Weights of a small GPT-style language model, trained from scratch on English Wikipedia: vocabulary 2048, tied embeddings.
Each number is 128 + 32 x the weight over its row's rms, rounded and kept within 0 to 255. Layers, rows and columns count from 0. Numbers have three digits each. The size before them is the row's rms in percent of the matrix's.

# layer 3 MLP up, 1344x224, rms 0.0551, rows 616-740, columns 0-111
097:115098088122148185140149156107134114147126099094166133125163128112180116176078101066129159147138175099149175168135131098115117124098117112196151149112131119127080144118098142098069130164156121081105150136096128101170101095106211119115129132124102105171094095154096123064173107139117136222071170153130178118188105085159136126093093116132
097:098186078102184106114115089090099095207123196188108174162099132176158154106137147124128175136119165100128130144185137130149085083137119166108106198151082152150123115105170176115160174137153132101143139087087159180135128098046125181151125139170117125102105160098122086093091151104086088169135091178179120110145099119112103146137131126099
095:081145206129143147152092062170080131103110207184089088125133123089085133132117091110126117124124110124147173204138142092108144132157094158110120150140113083162099139143082130102141122135065113143125131092112152108094072169179137082177126153128092231125137138161144087111183096055105171187118139126123131038139074110133130134142096123069
105:094106178104110112177109180152106154141134126117123155136164127137106154190221118157153135122064193152169135086131119101161074115130062173163104180120132125122140137138152141163091193171164072118153150074092099118078187101151072058194099165172124146080088134079133139137102096128152147119078149091111149094195134145143119133147088127123
112:082143136141115160154117122176111100171097111147111122147087125098168142143138183172158092172106147099158100108123100115140144062166163154125086090150097161110166111108086091105084135085131108159178105151090220162166142125207168156137164118073096147124137142092092117126107140119158022101147137151110190161131148156118088085150098126133
102:137059173141068109148129150102143118113149104169165129132162158066114136097117173136189147163170135146179203069109134167150113125133116107151150153100114143098142042073130125109130081134121077164133135109093164102149154110101190130120114121087111189128092106125124155122125151147189164127154170092121096205129171111121096174088142207126
100:087084087092146175107068127090115164111147125157117132119141108179087119120140139175100107143095131120132133086123094123151094147135171099106125101191121180088040142155127127100171117187151132139132100159100118159138130172132150137121131124110142129117116106130186082144115105183077216058113138121065135118143145154140144092173117145121
094:143137088130192116154157110169088094130123103158112150096118089162130112159127076094093142174146052068176167105137120113127122141155139055113093183180095172144100106066083154126136144171118125139152100176185144081126121139107094144139151161145139102105102097134167129095075136115149158161142101179096145175156141174119180126115102102106
114:169124074227146128157122082134127165122067140101139172109093116141180143082181109083165141135131108157150168124094084208098144115122114091117152157132145115097103160182177129106172093116105108171100116112097176141117105116167151135183137154121136127122119178056137172139111065078131120143124113125167117126153136108081154071146133103184
102:075133126099132109100099097194089116118136129097112145145100155075120171105102150102123021148157120146054162133113155090183163083143090160105181089150129136127141153170137183087157129120092108167126140115118187127076110110140176125155114126147150144135114124124093138117082087184160105091116104071112115108166109129145202159174133070116
096:139108062116166118142109154089091115058086103124089083100066143121167128169179139141098128096122080109109174183150105113110056103137124184103157178140131091152127158153134102120108142132126100165098119100126051146104122122109090092148142115084081052116140128066063116126164127083094066109078137062113146164152134100158148113121089090088
111:139084085142111054118156095118115100081149150139126116137183123117104112153149102138158163118148086132127112115125177111130157133067115143124076165152092118162139112089107139178074096116144197223144096136124161143125139104122092129149138103129142200191115171115172113132135129143078153150117108157103168148137103173088117095092065175088
091:178111158143125162157129117097142096144180144068155185142185137130108044121086111156086140151149100139158128133145165036114150114146170174122111157167134028191133058143131120074193161144098158161191127165094126073082158179115164160092132153164059102120136120119128118134080124033084166151138150100091115128180146124163114138110117083133
097:140089159109176113101133132131095133126097144117090190141101132093124115176165104101051126110128129097141142078103089190143126134173165085173076083193124130104153184121150098143202123163087126097073115097108107151115122156143098097105166120103148102122126136103110167079179094169078157092150149121152135133132165105168113140140072099136
091:127116124102136110092138165106095085151134198198153120124160111135144120124098157124112128166182152197095189155180131073069129166130132102117159153105138151160111152138111160156149164189075094126150154154160138142161122099136140097131117086123134099140133132107147110122137108132105125130112055198135108093165139097133095118111061081116
102:130100131176159116087145158100146124094167150088136151101191176143121143167181111148160105121143119132140166141124174206134111137102109177158180112117166156076065135104116097143102082145094170148104085081106149081103135148144161135091169138113178153122107128126139112175121099115146089152155093180132107134180129165157125081186158072061
099:195141096110161112147118102146063081144121128131131091145171104086127138149149119115081103185169097128059100132111162115108133135093120092135113139171072082116077142151179077134190085146179121119133171112141200125052110168125082165089119083164132163162120153097133146171095140111098149114155105086102131132123128098130111100058132123054
098:153096187079094076151158146147142118155098121187115121153161083103142104158124104117111156137149082101106126123056136209128102108160135117099110132108152092159104076165146179105066149146105127195140100239119131126143114125103129134164122125174121148133174128118157112205153123032074118134164109119104132189164127090096119158129138125081
086:102154121109139071070161100089098143164168147075188083194167120096160173147109125089149101071096180145144161135118130135097162126165119128185118118086142163076098120122115116149135154152092138135094145153136118111058119136076097121139117061111119192115124106163150123149151106138140141096125121109168079105160166112141105099148129070077
098:123187093075114111137109115129106121084192129104181116148143127154116164108119195128092097105154154145103121110103145188081179105179118165137134236069201101120113148091143189131136158122213155099099124145127089166152118143108140130122113083166120151118098136142158120164148112041174083145124046120115106056154138097144153169093118119112
096:150171172041152186102133087160170130129115100223142131114192140137138079061166113159129118116129183082155081115128137131157187127098146143071075068083106149128149130119157193107105128152140126071119126146153065150175085103124126126098074080070147113131093152055097152116100119161183128118099170166114157154116151141129157152110087128145
092:115135119111160131112120132127064103131154074128074091072120146105164130157134127110169078156131170153103156131140166161126160111078141096130070114151165094143128134155129163187141129134083141124116098085027151129176095076122093107181154084144126190193158186076146167096174149140121135078180122087143114178041119169104120130151114075136
104:068107103122137095102048188122092112194196151138141177199132091155100132166105139150178090130115155160118153105138168220109127121140098178122108175135153133106121129160113156169123167188152132104157079053135152096124063178137152121118117125118161106118089189105131167168119136105089157172135128172184132169170163138108117169094160096149
096:071113108098114148106156162113147155128076142096095103133144116181159147129177116090139127085124126155172153090144131196157096166076106117153130134113144066176125099169134080137117139083186162157091123133144110090141148134132162145097156170102117131125143182158064171126080117125119158131130152125157131124143093122111096131138155112104
106:163147162120080125175143088110129134142135131082121128087111144066086197160099114177176153098105077134097127104123156133112086168143148102127136196134121100129089138108096124063090122127116126120105107122187094126114132113117163164145115110134113134096103130051160172158126140073096127141165130123147124077211193195106078116097144125165
135:095131130139088152100132165116124169121078129101177167160107128163159124091144076132100085117150140128134156131109140141184097130090086168069120079146047157189139166099136100111152175148134126190107156136162136147168076136142088141133145167124147174093110224160137164117113147131101111104149099137159122110108085181072119121071080164125
102:094121112164135146108128150157167080069105106165116130113146090069122140169166161071151079120150105133088174120171130125113102140098140153098161133154175118104155192133085146154151151149084128110150147177140175155097157139105119151147172153143131154200143127142104180176062138092141081105098160129105160160183102152147127105117133172187
093:101107104141137120086165124166128087116134143108145175135146106177148094151190154128143125130079111140090150119113136110111112147098158142098146120090142146157196162026142148082174122077149114129134142033215149105145163088120086112117177164157158128114119117083147175151143104114087052176132155138155177120147118205156130108156070145098
111:162150117144143057131121131092186115143123106078123085144142116090062152140173135153194089126093158141120111112111160094118069187128097169144104156094189060082146118128130164170142153131098147104167136112163156191168114150128103097204106143108130132074156052147134162127124096133118040155130131069201116096092117075125194095176108104136
103:108170062032097105113168114094179146180078130143103108135130138141124165145122057130101169160124121151170167159116142148132064113124137142153108178124120128141121147173098152109117088135140135167116146114096151089137058142134114131138122126104092078102126135130133169123168139158154234145147145118159065147141143107130071137113167121142
104:129124148105080161116168171130119146127167183145092111117148133189126151069092138133100131111159126163131115167106193067115106113126165134167199058113091141146088130147155153135087113095084105092140068104081173157141029154135100099100140067119099128094078100095197150149075127130104116177116070109127084122150104071127167103089145107144
097:130096090140142147063149147118183053144125155078136144100085136119098171123144151139127113140109095142141134101073134174073097123099116126111076090171148192091090155111124087146184139124153083168160126149141138112161171083081107126075212141137110069083149159093178138190076082167146112114171131129098215118142157140176155135181120170136
096:144178144066099157178143177181124084134134139152147112127131150117105195143132131160146152124140107104124145186117070115103093079170133168165210126193138195171149174126132079179046163109123081116142063187155166138104123082122112118133122102147059136141102123131162190129083071077103170134101131141159092089132157075154192114109107091119
097:093125089106093108131129117131154101145145136126155155142111092168130133095120092178163120133105104088128129192165139064115099201129150127189171213194187095150091151094143074154145078177173131099109088145106121129098117096111071138102122104101059174113124138146108087153112115100160178122126133122131201142154126127109146103110177124123
089:084132059098135134125115133146069099113118173166192132147085108108179139218141192141142117165097115132135178105176196141147190144104164139077206136151083171172123144140173113127118119147143114124146118153140073111102128129171071097096162076112142129185122166152119115132140138088072133151162189077152180130063092156092145186111186159101
094:189106140143087116107137133158132096081163191127121105120120148081109092138118108043082143133094108110123105136109128113063103124120155065145098127085166180174139111175203087105180108113149094129153131121071134068129087141095119134135148158074112131154103137070180120117062135154111105124107146089091150138135113128145213120124133118163
097:111111124121135107113111158160103134158160145082115125115105117092120121174135143120157138097156101112146062173135110132126083084101110153168136153159176095103166144152067168171071112188147167137134129074093165099129115121121133134072116168096113095091105080066063125174102115120103134059115112039085166129103125125153053152111130090083
111:095112174149097147150115118147104138129133158165126117120096140112096113156207119129139084107144112152146116116122127074098131133168099137094185170153107149165089139114057122144155148133131133165108146157102209154110098150114141091105141168035119088070095132115137072156123205162143129133119119153113155128162087146155098137101099112148
129:172122152145117099112112174202128114124132106181101150137130129109129183226117120135115163144111081148148112125103113178129075154102151112173175194111123112122152076159134137137157179109073111172151124161161089084165138161151037082133129109066143100120151125126112122066138169137086091102061158133161172125097166168126104159087144109143
096:112122181108104141141116152143154154116121212159080134119059122099110143077164136065106105124120093134120151168127126181105154122113114147168134127165157150153187152112185136157143144172194114184130156079120201095187171136090211126134105171105189084070122154107097123140139149128143143080092094151120144184128136141141168119091132108088
105:135111121170161119108150172142158178084145103092075092124166125144145151204132144118168075162117112083146148123105122133094187090158158139167171140126175160159109154161185077105125112133104126119204180090204069115158066095096100104142038153155187131111091131097145096132112172198104151099153119157156078087133106143141138170145142099090
102:052029136138122121150148124089164138065123146136148145158123100123115157093108108147111119060102095142167152143107197109101110162117107103133189145121095171143163153174076147103166103151164163121117133129135124081069143101207168095130141184198124126152163201156145132148128117168054158100137109073113112101153082094108093148117083063078
095:121167148166107144123136169161144128146149084151156134125118091204111074117134137141121132175039076085147118107150135132107110132127158183111083126082155134159131120138126193208167109133107130115150141113116164164069093129099126155123183141136036183098130138135095100090159120078161158076092116140121169151070119129092111167117141140138
094:110159136089147113149088065113127134098091168179096162108079198146135129075196196135136147100174106054144110172112143097108048101150123101157145173151094131080122125155158092127114154153218163149104162144129127132104100128100137136146116139128152059141145145137186181089096102179139151135091132119106097175102163125146106145095139115147
106:156144142151127100105103144094202108131144101136138118130119192128122138189058116089088133130124090168090126095100191182123145135103139090111170156144117114110112120147168141107110189093075155119121172159102110099109171218172159140109109032171147169115094087160158137134115115091102094139175109130084083119126159113169135152141152081089
108:034108129102137164096097161166134068118125144145127108048197182184191128166100189108125116110132140140138178133116165156125156153123190150150149124170073154097116118141178141125174146086141158029102134155055145108137106202129076109105125115170116211149105178161155149160139123093131109103107103097142121161130162117135163103150114112117
105:150147128136103129139123128119153186054126117121108181068139108113146129117171176145138190077154115095201112099131161151205165115144130133161174161153131180140142087127152139108152096146201154141148168112113121114124100091189155145129133145100146111112098171096189147090083075081109148137127175215166054146137126146117138129134137101109
092:086141097174119171142146141130154153165134167149156171113095070093138127160094164147143138163142108151129152108083172153191141068114187164166053084126133128196085148154140152126122080098103143111095135088131125160092163100135191105101130128117160062139106135105117140123111093085120160142134087145107166099153138109092108144156142134143
107:117130135123147120108062122091120145115135128165129076136156149167141110135099160194110171123133119109185157108110168135104163120130135102177093092098143112145154123108119119142138119088114112175155160134162122113102136139180182092185185088120058104092101165063126099107123145185203154122128107118171133117155097109181158083138146101153
090:117128064140072127108147147129155103166108115158097178170077159101126106105200195102109111125152139183175178131132108091126157154137098170174083144094152109131163100131088123134169038120137116127152178114137151114127132148177109080135115146103074127072152154171119134105128125145197086141119184134168167145143124084046187135087119127104
097:179082101136137149087135085064085153167076109081153167176123091126093111173123143141157124135132157114067126148064132154098147150103136150134153137141131163084145168103161153142133145140134112194114191192104083065099210168148093144135124142119199162139142129141126142123158142168103122125122199173122132114116176090145187125111112112058
095:101184152142117165153101123143136118141109141132067131119152128164119127076071163176087126189127142077134161096057159114115161182147110123130100105104096166167104159157116160134125158139156126147211167139129177129115143140079104176155107137099056118142089111130116118088099140151111065164128105109150049132098046131132173112063086137139
112:127101106104110166156148133093133134142120064125138097149125161140148168052132144146169174091172108109131149126165051149107126069118166115124174121161098125092141097153148138080122173138116150111120132146116126174155119119131149118092109130154104133088137152136125195090169148093143134127166149110131176097140178108169108084098119192148
093:122140199071084093069150149109161140165094081164104105174114117140104169076185117131111119132162129067125102107170127170128107124163145180101129102169150142093049125175116086108114145183155184206099152123103133125195142081054100130127139142093142110112168106094112132097111136129172082120062141107070194115098136201098096095142180137117
090:134138132145130171111185171063107062117132156105152130102151158129130177140115153134127157148164103115119178103152067139121113215084133122188114144134156142076145123154153116088131091150133097132099148187090171145115084116115086141120149123133141098198156097134066139172096164125146070152110148122161113136135077131113192112141101129082
097:162135146175100158157112095099110075151102107172084058169166114112102137145153137195112132077172123129146196126171144152128101109120130130141119146127150094105158118168089134176168144104173096145178079144138091154158122143149131056131126153121136141189193171104087115094084093117085052125140123077130097125173096084125123164154105108135
099:130100131107167194136168180078111100176130121156169085179151074143105117164078112080172106136172096106206144127161151116151103059105179163105146100107144102175153162166084174157120124147171110095135130124092215157145063150165110152160158130162082119171133106127143151122122104106062126130149161107116161121140145147093129169146126139120
095:075127120087127100124085123068155149135149135110130105154160103161127184149149101184154155103130134152130161170088141079132166133117082123119123086182117107154126129086133088093081078165159094175121202063100091148200105113111117139151127146132155119107135164119182195122108109132033117149132079163151176134135157140090185150112110124144
090:109108127132163123126134152129147106103140194106118168159188123178138083064115129097112171112106129019135177132136100102111103139095144132116098146140136143141157159121135136148103103180098118136120087132088146044183112129106203116094143173139093163131187124046139164152095120044167061123075086084193131146109090135140146076084129122080
100:074164073140102094086117084082167150095095120153144094137123112156067141109137155149108153138155137168101171039148123091039163145115150137109094119116130142133157184147139077120123128152164185097196085109156092086192142097146128114169119127176129157087136201087126168154119178113165127120151104120081120133092139132116151133174109127117
097:116108121146193076163099137156180095170101150143148131143143123087118108118116098081147146172190166083138083096146176168137142137155084124174143176123148112134218192132091147144160104145151099135125097068057132118092151183126182131119095122130121221101099064133114174187112082166131078143124202143139132140167106144113124116078124148120
100:119100113096156142156150113180066063106120071126110139126098139093146138149103152177093093178125074077153145177153144107093151190207092055089090104139150125189095073171162096081141099114173128127118150214112174107178077123130094108129169093148144133110148104170101095090133182129082089128082127084110123151119134096181155133113123144068
101:135096073205119167069132133122135151125102133149158101097116073172127135149169098120138150131111162092127133144094083116132161128139106167121111135140111121074141075169126123191168093086155129135111135089074134121106092106110128154146131148206119124057105107099128111108151115159132094181109168079089106173139113156115091181085101077129
096:140139066148192096097132114142153062109144117146136099129065109164151077112124098132144154129185178096118159137172098097105127134127124161150164138102121103118137160140138065100171095127182126193077075111092157152137146110109160150124130123119108160114163203099129128191109084168121143157074183104161121110107120100100242140112134161151
095:172072143154170108124089092112042181160059102147085133127188140164124135119146144114057153138150102037133117130128165137144107089100111193160070200134134170121127119180140095081121094143197170168110102126176134143103095142163172131204131133171161173170170133159100101171168105130107118146128152106124107139125140151069102136124150092124
096:132116125213159088150132137157118145113066110151173123093144082139136139168118151129050164112129151054132112148122160213131129139164097140133129161143089081099139085098098207146120043121125180138142163081137129124087096148188103161103117111149109169140159128054108151134125149142172089098113121130164144131166126116096108096171118130193
089:132084141118159160193116104097137123092142112109080157141143135150131132109192127109130131159070111080131237151154120174135096079079176085151090090124203169162128112108202074129135154130137155140154166106076143170156129150164110084079138115141130127166124166102127107091135122157126137169147106087141117114170061102161147139118096080078
090:089157144144143137076144154174122115101126132159087080125105180113110160160121096066109129113165175136131109074143158155094129136133068141152157080127132163136148137127089179127177159077046116119142137140135149149127134183146125104117121160138121129105142114094135140150125107195098097085058040176162089140102129085188109169104087107089
090:114162141040096159146101120092131097140080105137110174183164098076164197114106142153113118155103185096180123145132139127155064107080109113156119066162131101125137141085094077149153121147099097160167096134130161143142120170146163145093118105065127153156119146094152102116128164108142097212150139173152090172176148142150148053145107163102
093:141069129166136134089083098144124136105124170188184096057151147124173198101128112107169088139102157091085135179122120146156101084171100105116125150151122165126140099166158149181113111185192161083124113103087152144131083034118145107192100128149120159097073127142094125126093143113150087202100113124123106089132067148153161124119151079112
111:139189067127136169126117096032133148127194150146085151164111178155118089134115144178171164192183124165123124160144117131135082079139158184091133140134156124081105119150160134176116187144105114111122099106110066144129100081100132139099139128113105113144098135178151137104120145134146133144141150096115139130126146130146098077135085110125
094:135116113090125084155121151166205164148099113101102121141129121097109171211110120144126135147197151165118168102106166141104095145125133151129089096117150096094119157112157122090141144041096110111127128136130109107121213142120101169157144182160121155083170144189119143132134141123060102088123049119081113118214144145166185094122096067146
093:134147132132183151102162099153121159141092107097139082140151065095114153149116118088123117113095098166170144169179138126080128190175114183114115127099129127139104090141098192171135151151097097173093108137167076133128131116088114111103178065164128121134081057174164118109185154143094119107139095086182171120134099130200103131155107130154
090:157139217125133143144103144093133125158095135106163178067103113086111152154142126072101128154083208126074131105110111156135156145131091167153101171150159163112081120162070130117100121109115157123140114113119122138095148126074128183145102086160092142075116119103130148122113228102157139126118124099159156091130156141113128095171101238134
103:108123176089089172112110138171125096150050179116095147124095058160143123165139131111123153095161114122157129176178121147104057107150165148106161123140126088145152128121091110068124146175164179113120200141125171136081122134125114041210143086103153096108121091168170133126130149084130150117200147144145119139114133100162048128166167143105
112:120145160167077130125059128141129196076105107132151143105149168152143059155045149123167122174135203103145136132090107178095105111110130144158075198175155160116125088145158150171089163126133117134163153146180126180129111139145151134100137113137171156116087112071066120136136156123140157139130123090139136101135236131170102106144152062126
091:147157161119104148114159102214136131123125101153149152074178139196142176122054097169068124158093169168135117087135109180137118085128106193167088114147061167081163170174162194109149112133098130086127165148072186152144091128104100149114107162103139145115094138167141145133116121103113136141155081127130148103188120175102110160113065084120
112:066193132109122086136171092150132093134131118104091090137115121126120120111098067150114177139078045118109067127181088108136096125172122089136120089116154162107206094107155162114118120143104145129135135171078128069110121074106121142145131169163150067167148152124140117127178107134153116128087164149168163158122128144178133135111133038112
098:157114100145141169161109149090124052151124192156075158119103105165152096114092165109106185104159122118091130127152178088100143084121134176067122132130117139194097137140170137112157123111120161224152121126110095155113118089138158139129133127164115133175145148098127134159110122094099111129156116103129129109085055119181161117098075186159
096:121132121155118141154123133104125164139118123198156120189128106150129098053125103159143121126108114124115127070126143145109164084120160219156101133123085105139102104099108112130153109101118089180137156138114136180107129091119076143069185089087134081159029103119144064186125094141098103165193155137115128137189073161139131166090079140154
101:140143129167100109102137154175180108181092211150091088144187151148134103172081173137079162167123156056216131178126111172145087069107114096146137121123120091154103074037116142128178155130084140119120093146153145114119116109166134108109105117119162168155119119147145143104076140101125156200117108136115146197153102097070142172094147169141
085:175108132186090083171130090141075123140167102150131134130087114125183132113109087154147087081094101069142094145135103100150091080144113163128140146026145158097176148189131113139148102153139142083068134150070154028121184101137155141129164147125138080153079192120161170164169157143163080125130085097062125088109123111164130096138116106107
099:176133119093125175114076148085141118155054141103099134129129093113120122074160087076105167100152109101143166131115171083080086134126090157241171110116110164130092152147131076085172096095162121136149129129121125225144102144135163117142139161137063174158113151152147071168123147134124087210137151101162128155133120120141085133144102127132
092:131131120159103092141155199143130124136204144184087117089140111103185166061097149164073138097090103162118174149147156133122108167130130132187132119091132187185158168146111113175150137199162165146185134090115104105116157125142165108150122140112152138140148141065103106080104130093114156111133070174074115080144096070065117180139082157097
106:146078128153103112143176118177123152159088103119147144125165138122126012162125072129113149164122167124159117184142121171121199102127162108138109113117156142086123195149157064066087168154168140135119076130147178128172119086166124130151158018092125157114116109136121138194192108135077173098154149197114159144193150161110138187142103108154
094:149156145074149136090120124155154128189065091192133122155148096189168110126110161144120186127147122130114143077173146107137090160074130062169185137174107143139166111119112149126116127117166202150138091166162107121132114122159115056129119152151140153164111103138107111090149174147088159143152119056161150103151150102143121143127139134111
103:131079136106083107096129133079132168101116043096140169065132143148137141143148129153139112170173092131117097129120156027179148087103182152154113132115139100121188133138170145088083084133174082125092111105153074152131192155137133100122129091158139185145129176085164120131075150128126129099083154063092131120153126102115131148103141098113
114:155138184079141062142121115099142067125142104142104118090140159141126171094117111125096022119133129107178143093147155147138156110106128187117145230161133092201119137132089139140114190129102109179137148149163147081168118099097102149116146123142135116169116130132204145097109102100105088122198111103142207156097100119140138122102126114108
094:159141148098138117121185093089175104097113161120135127043091082130114126176139123132175144171133127131100116110076153187100168136104118086083128139110112191153119150169146117145154144147107130118133142086102175095103100147088111135130144123116151238079134191164125057101165171077182101083165106155112119090168112161118093165135155161077
100:056108150073109086121145126118140155148151125123100125203153172118150136167113100109083014077131140172110131199118132152127137116079169124134145143155141158106204174088138176120109195173110110154126112071140165103121107141191142118123118165155163112159103109119138095120118147101132157150083143149087094140121154082180101130104140081120
107:126126111123172204119156155127148076165118099141084066163107114125118117145167112132161154164144069157114100140100193092115124118166170100161126102108154138124143165171143116135080120164159181110121068149118125135114142082151143153128115082131069084104151130063094141173125111157146180097054164099152126135125202127076041128125098045170
090:148088117130122112105132170067159150187134107128099154120126156110145094136117155102148174145147095095166111121163174139128153145149122119106112182114107144134116080176150154097127079076124182090143175110151158167109141106092084139093130083112130140112134079171090150166119112082122128092164123147101103100196130100182123052127159151069
124:100135166140129154178149128084099115124156142050195126143104122111184169128092083119199146060124144144132114117108100097140089143161061123130146155146137083128137155114113161127174130157134138122113136125148152175052083161124128121187157123140091092112153124105176095166175151159154120112100125127144107211127106118078100072113120136137
103:148161140114153144109170103132096128110120172097131095108145053155168140035158066114151103141168135179138119099087216119169188143166166147124118135087158108111138101137205183157189152095139145151116165172073157130122140172114126159177112104136115088142119096100159115157098120094165104178141186165186064165134074085125120133174163148091
103:129092097124130150148152084120148107193120170132154148114091150167097141082134076136134140118136121170165153145106195201087067126184146132152150252139144142081093134162092170131160089119159126138161148113176129095109070135123106137166105125154166118129088109081139138107086122143206173111078114153180066149113094154131122072095100118123
095:128138160139074132123143133157152068151147114124098135059140115144092179112101108124136058118178138164147129164156151056123112146177146145141153137131116109065122072198122197145134144153116075130144073207076094156048088120095175118142182112114094129121122148103123113104152140106114177126135164174109130094136124088152152151067079089160
093:152070121130133131115177103138083101131111149111175155132126243093098168146178132142117138111122104149137149112116142149092119111128151129111075107131191181099184165109135175189133096177132113071169128091076132160115105123138151142066182104150055097116084065150146131118081132140125096120089188166086134123143173143095129121127149103124
080:116214084193101126138117174095120141148215163170112101158187125186164110195077110121115165057134149156076075154158116163157155167125108138159111097141109148177103143147059143176137138120139110137109145167113125158148090120107139078105107150093162140112116100153156140125105100119136119090161144148178078180071134127173137138091188107108
098:130085136113120147074043164136073179107070153120149150101087099135180108122104159115135066145086159162099132085077095071203177124067136104101085150160091152120107124164137133085176128127175150149198178116121139121109101175127133165143113149156121161152153144115160115102159080137171139104124154151132140113151165149112097077137144129115
101:136108158122144142054125103151148122171101124168134091113144168155118105128212077098116149141178111108146119108144183145071115086079151126110082134134094111060139084131130078138118135104155073148104142117114125100106149101155176149058108154128092151123159145125062098168113104135114000117134180178149168118168137105077104147096112083135
103:088120138122127149111114081123121120093109158193098110173141128106130126160124122127218144107136104108150147099093181097097047160099097144155067084120151120139090115143097084165154145157146145150060166182118085120149184132124193141052094150149143158123088152037100147122130093126135114052139126092133139096128169066143083116064116097105
091:206133106155122175156137193112088129116143156180190110101137108121053141112163141110137149104129155142149176128149104113065076104110053100162146148188106097065112098132134139074148132134135176136120112134154159166150188130107117125096165131065145167174121121119160179212147176103129137136127137068101175077078096159120094141192109157169
102:080160125146108151144104145157151161118159185110160123124137074098176111164098177082174156102146102085131144104147063188113139154119110132105162097116167180139163134153173066108098154155144096095144154136140213117137151124155150077160097173124169087088085095140126164124113142102154084098115109143123112133176158137135076150120156141130
092:118169135136164117132095172117192099112179105134078151150143159135141164109145148112179081147123194113184066154161115200135106121138177119129182116155182154104103116116149117206126126104111083127154096136132129109117127110089194109144079126106146128065143112058125169127100132132155100094147145135189085179170092130158132096122110154125
116:055190115127166153134133116141063139129167094087083059103111196098160098165119069187158173121073141161185091152101144159172124127105133155123132181147142188157171117117064122086154120108167139118126159093100135181117141149138074128101127170098173117217096118121127158114094121072183079137141129144154153125151132106148218123131092112089
102:133095098117162179121056151162158143121142112107153077114102118142129124140169086068126104074112105127129127116098129124107056137068122086134150121113112157125100116190154215085152160137158070117109107095083173013088117076138194118190140154120123116098082120139133172084133137140147156171119163163089170103141125132164127145109110101151
100:117089154106169088117162137171141118158171115110148042179145134153137093116091120133100125106124091123135102144176155106127107166123153130096132169103132172118132100196094131121139122130113099068172104143115143147114067154163071122144089074134098112100136143059123109143134122166060135071110194119085159175105142097143121101141131147134
098:077143096213158099117151146149134108118120134078122152116109108120161154128111119160157116173147129185176133151188100124139200095066166114106152068099112169157105164191097144152134075150133123103093125088187144192138135148078173129096165178114142143101131120055167114128124105109100133140135138121159157165150151096116121073122104101059
097:150127181073188111129182128147118179083137183065065133141125093047088142157126173167112135124197155175140132197169125102124124125117155166108185130152180130111134107188109080129111164074183194089193170168155172103112132136169077118145142134141106138120117136113107110183134140145141131122144120058147127056129116166116120123057137095129
088:166144101150098077156098075127086100113161048079106133141128085071127112151143120136176146164085109166153141128100125101092140129163153164102058102116117127131087129143105156079128141092181173206113164143184158172189147102089111138127120079076121120032088083113143134116125117062100151135161159070109111156100065185092149126106147098119
103:097083068168154106111132120121137116124124088167118172066138180094126146089091098108138165120111107184143112155095180085113139111112131167147128164117102069204083130100159148080115099062112100128167134128110124163171206157140149146125151049070184154129119139148123125050166123119085136091125136165211103164138118071167109115081165112141
107:122141181125149129110118166147136162163061108100104150116096100074171139163090106106131102170152032107152084090117119139136129111172138138131105157121188107199085143124116146109145116142145145089076128152165167155100102108139076187113109094083104116167057084088155194169078127099111121106087077133118133136151143176170119213045182179118
087:098163092151122144097133124109113069139105149117106148117129089154129129122087184112112111146171120097065087126096116117078131117115129116210117198148137154116131119183160164099138100118104138138105134126124094165103102124157167150143104093149118163139113081117092115103131115106101094214119147100103128176097050153104161106128140126136
105:118163153108144111156187142121159177066102114145073089136154129092146154161161100092188119184104128171126110180159154133037183070130124149129154136130090099165087138139152129087140121135179154095149150168165127143072138096080114089103143123114150106112168126104132143121121092149070150158162065036090158140128141129116165180190121121146
098:115096150135127132116149117158175125119192157160067177129134108118144077136127092139097204077157111094110128123181185165161162097116132165122110146194118144047064145097128165122100122199096123146092119116133119149151196129147106113094113161104116123112129194125176087124036136129114178176148086154090190124110116130171073110162097094124
099:080150107119110113118142169132093113146204133148108137105151137080132162122156102112096121140099089135160167112115100097168149127091093060180137099118164062096072172190067079127064139128180137079115153108197093166102099140154104136161139113174094105121170151108120130162176083110117102161085114150123160146179138181121104165064163127091
114:083128104100123153115149081133141106140104105061092143085201155158137115148091141141077156116116166144125095174172173158164128158060080199152114155164088182139153096161109071170120133077127164113123164177085135136082182154183123139197129150175091142162120132111102129112172168156088091193135136217101108122112113195118174158085133079074
098:093186151079149098125139081152149073082109077073167152125105174099178139109171158120160129174118115137100109139059100067102161123158131174169139166136187169120112085094100100156114158148073068129112157114159113124136141106148124104126148141096123174122141125100148122147096140146098125095084172184122103178147225157124156093117147098148
120:127063186150142117141112056086165108123134131107167103069070215165129150067141163104154136081126120081137149102099098194132124175209140134132171089105123138130091146121138192089150101113142088172130150138149136145112186192076147121148149143120136103115153148175140168157164083211152088115130120142115163156142146077083168111135123181131
100:056106095140035132131089111124119109065127127167163153130088127135148109084178080143138101077138117148084196166128047112098194102124127113135129143119187135103124118171125118089151136127102138181135165146154131110131134118147192081127140134104152093164148114153143169138130089156128133140124089130140125105147141132119123145223151133139
096:102129080132125180085122085152103158184126133142132183133123110078101135119126103126089152111167148103160153173130148101099130089143082077146146096128153118182136096139181090186130174097108104125139101170146132083139093199090161119133145139139167148152110147153239060124126141121173137117115066146147139084169122108026121157119027124101
108:132113136078084131154086137139141102092167137122145121115105101164144095141083106109125153146075107134115118076141118132124079178126147213144110157162102188132093130157108177109180121162123177147138119142137121162115110080093136136154105088123113108166117180141103123167169162170167064104122131149107098078141107191060088124186136112161
091:110165118088109162148091105181150102109101048116121144064180147123153121116097094137118112156063134100084096133161169139110142058087151152151147121192147176083140143159121138105162179096122159149133078123145127096117112106089080088131148111141091071083125104126129126116164138139116129125088150131102120202117106128174103104151157179149
101:176091137138115100074113118116102151104102160129150150177135109125088108147186020171166138129157142075137118138058152112092164149127107152097205102107112162128188131110074160129167140145164139125096108133137114119131117126076155163095149150122124132088145179165112104151154136144136151056149094067142123131143117168062076145166046079109
083:081228153146136139119136133168136165128167134131177093167105139074144143084167110113111118111168138161093130090113082084167060106131166124094115135125120144116126120146148165147108103083111118175129170122132110126140103116070084072124109098115104109143140080146109119143100122189150176097186089060119187149104085146071133083193130135139